Each number is 500 + 25 x the weight over its row's rms, rounded and kept within 0 to 999. Layers, rows and columns count from 0. Numbers have three digits each. The size before them is the row's rms in percent of the matrix's.

# layer 4 MLP gate, 832x320, rms 0.175, rows 194-207, columns 0-159
095:482507520512499469511502533450458487498486508489490476495503528499489518465501478541490503447493505523500475514465486473516532454496498471474519533479474464480498495499519497520504524510468510539537519490512483519475477465536495501525505497521527512543476472558518508502506489503519469524539538467531474531491504465500440477466507488497508501471467522474502533500506544502473516491494533521467490474473460537517525481484554459487512497529472525470497424483467483477480483451481526
105:508524521467436530461509522500494469473503467478470449521526496467525516529492478511510464478480505539527552511482477516497465505505488491465475499492493482495508491513461517519526509493460469488481486498505490521504498517525523515481527521487531514499509507481560486498490486477510484527490521518522489498460484520508490487525541516508501449489503486507540548497491530500515515502505501523487539510474510501493473491517514467458468518448516531518508520501518504547514544524461539
098:508507445480536488515500521500515534501414541495459503505472462518500497490497495524503464462518455490511494513491540451513485472567504552506550575494516493478473495497535528481514508461548500496515534518483516515485474495485483482450503471494516512505526519496467513517500482497519481548496480518481539532529494463525505525515507557478492497478486519509469486510502507516516528513454492496460478474545500486492546480496512477480552537475506512488505461442461511516501524513461508
110:455497511495529463496507473450491470452511497493518544438529506488468463517505555502460544485449515490493466489494487547521487505549480466481530483454497499502517479558491519554514558524525478464549488489505529494488482495496463529492510523525509493529459484489523467502541468513510509504528530504523517486494476510523534499506483460462495496509521499540485479494490509515513512556515529499497531484517537489498544508483461489529507521491485514502520508510500528490519477497487508
094:514468541501497530482502486506490519503508476498467527464503520465476518470545497489531511507526533507477543491521556548500501515528502471554490544505493535451491506543513513458490500453502465463493475518533503490528467520503478501476518504462525528479476488497518466483506480486516483496512503531476474499528497495505487481541516535534508493496504562527572507489525477564516542502510513494467433473468525522517528504514475479474485510547474503522526466480487512479493500498495523
103:506479492484522458520474515495532502458543445449495470499473507478499474494464527496508506492523519511485502467454546486467568496508491476515518498508484493484460527514524502507480455519516490512486511510506498539456493539483506485532552507491482466494459550463479470453499482510510499521511491515511505480499504509501512474501545476498505513519523471504473523513481526500491446506513468469479513501429481533512497493509524522516491490525490558499507526540500509472513526496520553
099:495506470506485498525524479478483476500519525559481473501548497481471485478488494525450485501488499485479496493452489467484514509489525500492500499491467501519489511470502503489491526516514506502533471509485556450525473494500489497514517499481487463455497460475510482495507515448514456508464506517479472452548470493509488495477507504513516486402489503512479488454528522519492492503516538545502490431452487516447502481512537467513488516467558490523513499485529525509508529530478489
113:520521475477521498478529489476509479546503498498452528523463491499539513475477510513485505511533480504521503480533499479508492494457480503507479522512498525481489497489538526508473518503519467480525476497451491472549513511474529540468513501461559496481496513482507472526507528450489508486500526522501483449529473502485537480503478472521504526550504481483463520503523524461451507526501463515519519494467486505533506482455509515537457535543504479559496483506493471592510490498497512
091:530513528474548491473549479495477491515513488500507515514516547459492498523508462461496479497520476520537479510463477479452463511480542511503520518495503524492459463485499522509491533532489478500482514487506525467451468488509507525517464516488473494507508489496502529492476484497492542527496489505548525527449514450473526487503523491484483495489512527515543472474503521527479464509468496479477521461459516524480542489490520490539499495531506534488541520470484509467487489478432493
098:519543499472503496483510520511491505518510506481517504509547525550514482501473498494507514496520532449445504499493494484527521548513514529502520529517499509520554531490513514486483475539492484546476517498461537479513517504489465482486551529446531472519469491485493517484510518464537484493491501513528507532482519482547524497459480468515497545543522497497490528524515452521551517495477481500486490503447464481533527516482486512495499464528485512495478508576482509483514541492506521
092:492517493505484511517463463499529490464495476490512561520505532502482461548480541515490486493526515482490558450455490512489478469528478465507493489525491503512532517488457517496516471491506538506517499522463525497474514497470505515467455465547476499507586502454471450499515532496521475495509530519528475498500514507467505513512483511522490501496494522569513546554457462525506533482465486510464506512501525496475524530506476458524560457507497489513517532493533485485475505498511488
096:523467502514528506488463484480496506504504509527511439516476511513484477530545538508494526480509479476515483431480475507504495534519533464473476505544520558488522539541483498503575507447507490484472503540517489486484503469489505504490505513512494506502509524489490515510480549542523494513500484484536549475488505496513493510514510473532496517527503476515508492486492530529518535519495465490492485495506505511519498499528481471533475487512504526508536574510464488497476490503444491
102:509489426533498472501547509494422560530505514507501506491483543509526503492427516507479469514512478523510483551528507486483521505505484466514460527523492427472494484484487512537508522503493510491488510511542486492485526481538485490473465496535515479485493526476479511474509579505498529458507462488492524502512498487474495497482496509489492471467507482519506494470491493468471469509528557478470544522492452499477525511523504509506486459456483461438510541496479497464468478503522491
101:507480500481536556503539517492431512469504512506471497470526470479493457501491499468493452479471514487521483535524522502535507499475492463517462525545491531480514526476488500491484491529481490484527463523513455465487541435522508481499512471491537508493506502502465517495447535510515511498474519501519493471519498548511516528500498477529496488479509515516532471472494517500474532495500472539485486501546493518497489459469473485554464457472467482535472507481474496505526549540533483
# layer 4 MLP up, 832x320, rms 0.194, rows 194-207, columns 0-159
094:455501510486504474491490538512477527487513506489487417468512546548461487505500497484497473482479530488509506471496450544524479531460505506504499534512449490527537509476498476493468454486505472529519519468547495487504501496481484507519449537525522501537495503486477494451504475474492524510518504515543518506509495542520479527490510494475489508485496537567480516531478485502465474486488520517504542521510509474525532541505506515496469450470524510526521491474480527475497532508527543
106:505481500474531526521495468440468551550493500487520494469507492474485549520503489493535526469450527465544509497485496504554505560513543479491522478522524492478507475482499489492490495448534524560488537460532503507492511497549460444505553496545488478500483498514493476427530463529475485484493514517446499486531513531477512523488488500534578518488481499504539518482473489509510536505533499458488520512486535516446482536517531492478486455520502481471480484484497530546485481492509470
102:500460483457508555456480490489509498519488530476496514497485502505507466470460464545540473459459511520498495560473529479502486462537515524469500495480443496506483483458514497511531557509503485534509471470512516529517480459507492476518493491518468513485477531553553494511527503496500455493524487509513503527503523487485504539484509496523467499498489521526521542459556491464502496497553486532468533498541494542481507529510517476505526504515509500464535485495524496493484519508474525
107:498497515494468460488502467515504481512487493438497469520538488473513478459500497491466478497488480491472502564481510512500552522480527469481475474508478489502562528517477472482491481495503505509458467473477510518543462531461487515500512509457540518498512487473473461452496516501536452506516502495522470447493516489529491487504547457491484468482509499518492545524503487488487562482458522514484503440516549526511484517481525503520475487482467511483478519467493491506497473524496512
093:477532519490480507484508514459494522489480528529488521530542509508514491474529501478479513506468492474489506508487492523463479507524501511524493494529470499452458509516482482483479507507492535471501457516527500520483466496498493561490501473458460504494460468522524488536449506527504472490483521507512491477487496495513497527515482504524538452531528493553528502488530524541475495507519534495523431536454486520490502495544538475476475447491536526478498506505506500499484479489522462
104:458516475555497510499498495474526526514477494461503493544529484526466545531512500507549509543497538476486482450528510478523519497518511541539499480498501476518511505519474481499505485529467499477434487507496518470535494449509496540537526498465532470490487516519451477511475484460460472482512503504532476518503532479482533455480496476487482487501528529514472473518532506467473466524496511486505513464523496506478505553495501543493545498507461489519479460549476488455501554496509525
105:448490479472484503522475510501505506519513523513522501456546505526497506516496524486494491487474538511475516502497539493508511477522500522450499455497527494513510472482485502508492500504465510533485501486470477518484463515487530489497522514481500523509518482519523534517467463493517496466466495491534478509461503466527437543491464482498499490485569494508503507549454504511508552524480482466456479539491516501494537460481483505524459505492451525527509477502465475500525486536494494
104:519502528484518529441521464518515519485509509488488507493502533501490457456498508509523520476469468492472511501497508463504507489471533466521513529503476525496472478505538451473452516491483520500513473515533490457485517498484508520482489448519507451508456485476502509494502470492508529562556520475515527479485487496478461508470529507477492506518497483495534507530506517499479485440487483506499516499523507504485518518523529507523500485495506472513495522484524457510478455486470532
093:510476506479491499510554513495540508550482479502478511513506513493463486496498548474509453477511478443512527515479463496530520505501528485511474525486519542514532426473521517524519510528479508485497545494509562528568489484506503519498519481504475454525470472511487469520508500508477536474519490480526588503519456514486507447537516500506478470518473492501516496493493485504526491487474500503514471515503508494461548511468432472535515503505517518490521511476512506494499487470461493
097:530480473478462432472516519504499535504561463568468497520505462480547481512511492545512513476496474489490488455486533481513526530489491532514503547505496503513537452477516520482495527498507484518476471498531536503465580512512525530513481475475501448455535511465486532487508518520491511502525510483501509481512484496477481529506537519520485517486498496538480451523555491470457480516538485478453503499485475554452507476502525487498492522493489477523509499535494538501496496510502528
095:478486495492499488505514512550491504535497511514510478494512503417492493467486494524482493471533513469528503516509535538524550546516493489527509506522464498510486489497528518482546481491488501518508516463503492541504475532487469550514519500481456495514500455515468496504549535533498528493514529515456504486551438512487502495506531462500504519478478525517491489486509507516476511502464553485538501491441522485519495467489507471532496455474481515495496467475527521516532502532476467
092:493469521481512518523536486488490481473491514521477484448472475519518488505494513489424512480457505477491491494508516488489502534536459558492497494450492537490473476520469488504483469475504484485506489513521488435542483510517505488487530483481479501458533501537507453502498502502486460526481506486511481499485450492494523530489503555479524505521504500518461467475506500493531487514459456517489507441500548496452507500481501497527492542541496497531472463480510481497445544474461463
107:503520515500478536459537472455502455466501550476500463489534511527506493495447505496481548464510476541487548503514510456492524496478532533496523460451536506550517461498495482527509465534475459493479496520476464493494483501514486513504499497535480479487471536540491473494511540481529511490476472487461515481475542452496556489546509489513481467467526503520483458504542507488506527527525556525475476494514476493523552530490547493539462519504529503466475472522493487465529544564500523
100:471533450517472523538474537477476480513476497502530492506487502549482462519537477515507486471529522478499499517436533463532532527507508551489487461485484490523463496497480531494503506528476485555545510491485511548505528539496489509456495489511442500511496489502519453510527498507514456481490491506497501501506467523477516525475475475520511486497471491463458480450521497483491491478514499483482485464483455535465473560492493464487445513499473477542506547446474497522473579498475528
# layer 4 MLP down (transposed), 832x320, rms 0.0705, rows 194-206, columns 0-159
093:519506511504496506481523483487463480511505536484474518472482478535540491544482497517518520505503475507519501544517450489515464498542477522497484501498531469477497444509494498470481479494539511501478522498517482509529511497528500504519490533527453530458493482466486486513509493456495519536416488469508497488535491463499497501483545478524477473502514465454507489469547471454449475534484479491466474467476554477501491507536495512509468500480433472453501497519486501504488511522500511
098:540511487515511506480497521463466504456479518508533459490460487540535525529512489486538464470465496474445495505492464514490509549539523490500525488522531529521486485511492447471486528488522498479506504520528486477480531478532497517499478485457524473445518470531462519536495482523519502486521529518520502504537526501473541466479507521491507531537487481512466525525481515505490504487460467490472524503515526524527492498494500519478516468523514454510484555513504500494518502484479466
110:515450475479510536495512448505552521515467481500540486476485484474532474521501482463535445517530522510533514483485526449497547460501505499513544518491490524524506494465504496506508523505497514513442497493477487522501451502472460475483452510482537537519529494522453458494500499481553540457520469494526534523452517511498502479508519503470441511527475501491490487511539487492499513537497504480489544540509516532503462497441552469512500492473541469482525495522489538515494486485514484
108:500478478489455505462477482523539490490559520548477539518496516515512464505541483506474515458511490532538491474525531483490502507457513483514490492505487504518523512484508564485531507491524495500501503542492530484475506475525532487490502515511530462538489490498540481497455487471480483497504487512509490519470474520500517497508489469522513521528483531521513522499499476478473484502497545467498483531527493442499499524526479536544494493474506496540495501526495494506493503477508453
090:537498501441485470457501511499498509482491534493513483519514517472450482468530523466527491537521542502537486486495466474475531503500532486497478501489515508498522498493486500530534499524498504463491535464521482533481538509449486509481512493563553468492505510491520495517546501527505501512511456480481492490490464517511480485489519505487512499457551481465474475450461516453513443516461500504454482495552506517483490476454512521527526518510505509503507504488502496505498495501471531
100:509535483521552493502503524504473509488493505537489488506518483508498522442487498526490510507521488494523522499504508503467520524493528427466487537525500488476490520451492517526480515526500469494525457483503492447536472536537438520509474493495498515458534400505532499476468489492484549511500488522473499524454513510484509531505506502467498557463513459488518483517543505564521507503487498495516499499482475482439481532499510527491501511495516458504499486490495485542512504453507502
097:488547481501504461497523494521507455506463497491550465500543511467485518543484484529470496527498496506456471500509490524519487507504485453453503510489506494498486482519479489510498525446542524521490483503489503477436488445508486475515452451457484498461471489527474476488507474506488506504534504460513486469539518480552489547466512479502480469499519496516498508508487506512478501508455490540487531490500491483503520492443488487535536478497504491493517478488546496476497502535511466
098:516535535467455510508500533488503528515498520436474514488530508479448526523504502483478517493493536469482492509533529454492488501492527480481453468483494560523468457560487471484525488488481539504467500489459536452471511517487501487538533488490498522529516491491484499510559490496486494519544511507500526501501486521466538537476495524495461504508531479488488514497487543494563474506501464483503509480495523523511465499526513520523540493491498498524462530482500514477446547511460481
092:487502483487530502509544512508496462528514541481516513486488506500516505514484526483502530487491438522501459486500515501467506507505463487479499485485495526541515542490489550463497525505518499496540518527531460511443575487495512455478486477488550492493506522513434513494477492507498499505538522540494445506487537525516457543507520488509498504468521480519484457477507516490517508454505494520515490518525492548484477522501465478476512489492509484507529483499509496524492514496533507
101:528532523510524546503539540540441501524502461524486539477529517489518516518542508475525514498492466503469508531480451530509520526483458480508502478488555461516545456496533527481480490475495500483505513493457473471510517474493483509485473462505491484471485489468493468511508477497503527522470513553542531552462474485499499511503484537491524534512435481513504486521501524529523525469531488520513497463443471473522506499515480529477491491525491501487529492454510519463485469490502506
092:490506514482519528487495513508516539487485503501485520434484494531463479522513507527537440513465462456484484543505502427498518491511529514507492458533528529481503486510526508526482490519499511492464494508511456474469437524469492501508476497524511457522508456571537464531543491515522521497510475512508508493475564442475500517492500487529476507547513493511519487487499494536496502523507545488468466584509494458489524475495540519474479486516497513529477511475475462487473480484526488
095:471490550472515505508495473507467470441525509483466478479508487496517538506519483495504496487544562515529509475522496532548479499503507499517500536530538516495503469502465517518496463519541468518480511463490539527500522514475488506526528488524517464506532518510519465456537519484453517514477497525518520503461501496490498476513541501505506476548512525510480519499515468463487521483458526495499507447509518504513480504484485541519476514473516503481533505501497434493479480490477509
097:506531526516476563517503483492505494494547487505513516497530506487468483520490484521472521529535501503530485463483526494548507439531526527474548494458537518460503552478457539481485516476483547516469489528527521533472549521456538433485484488477499486556515529457501513453524510487533545491506491524523495481469509526507542500547452473499560499523528484523502538541496491509513472507502518481462496494453502509495457531483482481454490502513489511477478521525465519524438480528527509